Weights of a small GPT-style language model, trained from scratch on English Wikipedia: width 64, 2 heads of 32.
Each number is 500 + 50 x the weight over its row's rms, rounded and kept within 0 to 999. Layers, rows and columns count from 0. Numbers have three digits each. The size before them is the row's rms in percent of the matrix's.

# layer 3 MLP down, 64x384, rms 0.102, rows 21-63, columns 0-63
103:473563483536464476562520493526587469513504464572505438511488529491554488521548497569568582536596495387435544503467519464564452514435510556545465446481439545513587418511497582416574513522477546
104:529532486519464433479508611548502492431477531580397476469450479531583474459459533515507528487565492524589524533454573581616411433481618518519440398427426497488470543481509424404440585532475503
103:471472528502510400520489547537547517574399514463519574495387515547425524543563451465460512551410448377418494436424506485553462541431499512438539554513415462470406607439566535524529467508484501
093:565514404521537594398526507547554492493513535513519467476516521479515534452530502530583464441534515451490469504518556469457485498461567467538491588498384442476570496483420506492520519479507463
105:566606475499510539475560557610491565459573587527450520445491514531489555479506531430590504501475354501462425511437516610426437442477485520588535477525419460465402489479501507460430414505548535
108:447433494572541465557393503509505565514528465482532519510460538505533480475446497454575499551549488520545502476542545576487470467578436570527560477494521511509517496554513465536494486480492547
099:463556446488540442457508556510424504561429470488448475573454592479529596557413516514503515515548458502472482453522437520410512479470451477521461580525494513490407433562530347530393558438523521
088:532490520588591640471457469504479471480557538513548432498541399484465440589456470514498480452485489521463555480433379449493550544510437528587491499535481402505566506601484426563528480425428500
097:514526486494523525545544455472429434479533571519560463489434460474491590438540531502502523478559505420512537428381576466547502536394498425476541519517485554548487480519460490456488502604508489
093:546440390501475480520477484466474513495559541518480414472449481527534528503463473493585509490478438476494547470416510532563525544465497471570465591551380410504615555462485554420562531472443459
102:463329533466560544457493463487612489528498507471496471474574463605527507466473437443417430442518435507485484502478507476590631532578451462583471522537585558547504578476534467482508513482479489
091:469516449579499439430589525425516462533551508563488529435471532607534414445593505510406476469525491537467539544424582523505572577441512462457420479486436553518530548477539564442555465587437498
102:416439487480498564531509412424457549523453434495430477502458484531489507533492555444515506575505508441472501406540485471513529545484496439361538461492560502518608536466559580512512476571572543
100:480596615468491486483507476506460434419516458472426445537457515511526464504471517520481506535524534579486480532419526540499579424569515484489424543434614527464441446573527449549567435496439521
103:466506598446494471573581595452458514482469472412537539595577489491503427531469454569556536525481551441437510520509537523481480428514437536484597453478484509532489629486474571519524520501548560
097:460493489484476448500608536549519489548531443550541463406511468452469485552516516474554474532556532344533446590481467508529531470463498546528504522480475516464505570451441566539487477504435503
109:510587466513537501490476604509564516475511476560426564610376550458552577516437492577559451491501540503436518539538500549517449562507415459490532458477517501466521466492519542466526522403496444
093:502477596525467476545580467399522440493557561510461453537507538496558510590574592531555502533515417519527520462579553424488515429515530550492517621472525440453525520442500497522521543587552435
112:488488628514528487470413552563520484578327418523532495436549519488445494453533533515490508476521441538533495449451538431472603533508449555327419591478554422485561494525578465528499573456399446
091:542474498456554498543587550588575464447449495508570527533489525460489619469428469471589502500506572537502459419427377411624528458509443501523552525462502583521487405538543447420563537475461507
098:582516468532580477503464569517495524467578440521574481484594495485527441465546438448543502456518546563525478567515557536479641561464504580429492435561509545520568515529460488539504501493479534
100:517499511515502493477522525477515517529375452494454576448526501487541434457546536506471427440465458450514540445535521453492494489491492475486555592536490440518557463512497584423518456597423496
092:547486485555515462503453501517420425484554532501471499457487455494523468576525438496478507553447497522512424487503429474467486480536507374537519563430582495491446469595525497496396482478486557
096:574474441526492576448441525555485532548379575505419403523455479508500567392462524518518447441519494503464454450479491504458435561576462469547544524507464441574477496453478534389441567558619585
094:403458455524568444524486516533496558495526419492368450479594476518435450473484459439567545505489561504499465538456507565441500482545512532451535530572595642566476487568517498547423457541560423
105:413503572554494439449508566510397498526501501500533421502523484514504481381577502516478506473552441449565461419568657481522405541494545489554489469534441546432611470435531482475488439479439519
105:593411492577593527460484564520479508562491490541606563497489442485499472491509464467498498450440518418456585525550446475511478470435530457521557476474505429473544463526472467467469448553438503
107:515516501439402563459456474417578494501493582545429432452503390439551402557514548470390498476517464495476574399522499542509557546535574453532446494491402518540551540378474512535510527504525518
102:532421535423604535529517543519539479509487430513567562527469508504525544511519514447492522384438570441474498423546446420443503562484486506474495463457482548537494508516437550436515488440471526
115:513571460513539498537672438440483434465519487476499597473505534480534517527503510520461433466606430423555500505457497516426414458433578504612512361493579560489493522554446476490606480538442512
095:561441425612571488496483496420471494528547478403544484538515442410407518576496484481424462382549509518529423429512519588512548547522515554551474481501534394533522478451488578512511552503480480
102:538519512439503413457488456472636517593485481505473593475530456451531513531558454524504530577423475484537451575512456469401554493561402568510503555492450534545522512467543521476509560452447498
093:469545456487464442619466573442509477423578516464499585508548446575523518533561501449547447485582483497495492543436523507411493518580460516483485480464399453414444408443415505579545535559510505
091:486501516582517394419557494481426457493478486443524449435538500574516483481471542445475518480588560517469532487525544463450523502487502425512475562497415524499542427474498330504482502560489564
095:473555449404492559467487428473515576504623540415454537543483560474507481510482451522581466573472574402475491453499455549475466481530471417581518486498509433513496512515454592521481457512536562
102:521455469464516431495508508509426468537499551460513585477443588493460555462609455418512508499528535415512526589489517554471607500525487386450526508521543448456528478493490475611507449473430476
092:434486571458433535557490508558493498442453448412464493534496414474501407449560531453565501538409610520432513503555574445531457431446526493468550513527499510523422557490445395518485538522507487
110:558448529523593408506446606504518485486552502614444541522475525485492526521471424484527576495468471583428464567510644526524633595553478603436390592538482630592383591490481513479406476475518481
107:469559454560426478389351523550447476457601570536617511580470478496563513517445517455522458395513467484468473508485637515498551523523517445432542545535548498557497497587508518568505486463524453
098:484515402450554541456567511523416453505513532588480450488446498490502496543461536458498508525549497529564553366548461478506503475442409608531508532530671557517531526436390439514407474501460494
099:454485507466567576429470419495488589516512479452608409533491448431474597444528454573597438526531535472513479554481523520431599505491444569495467473570561500481501458374523470590548585421615431
100:561553492455464520496589475479472546453483521451415581517441500519430557457520407594537474473580520552533572607491503529544452448419508422516499422508409437426490488452457476564550482525512515
104:451525551467458505481485478477593556530402479558462576547499444482524504597449528482581564466541510438553483470571460492518536565464482476439538555542480558470499456503495421497500477492517510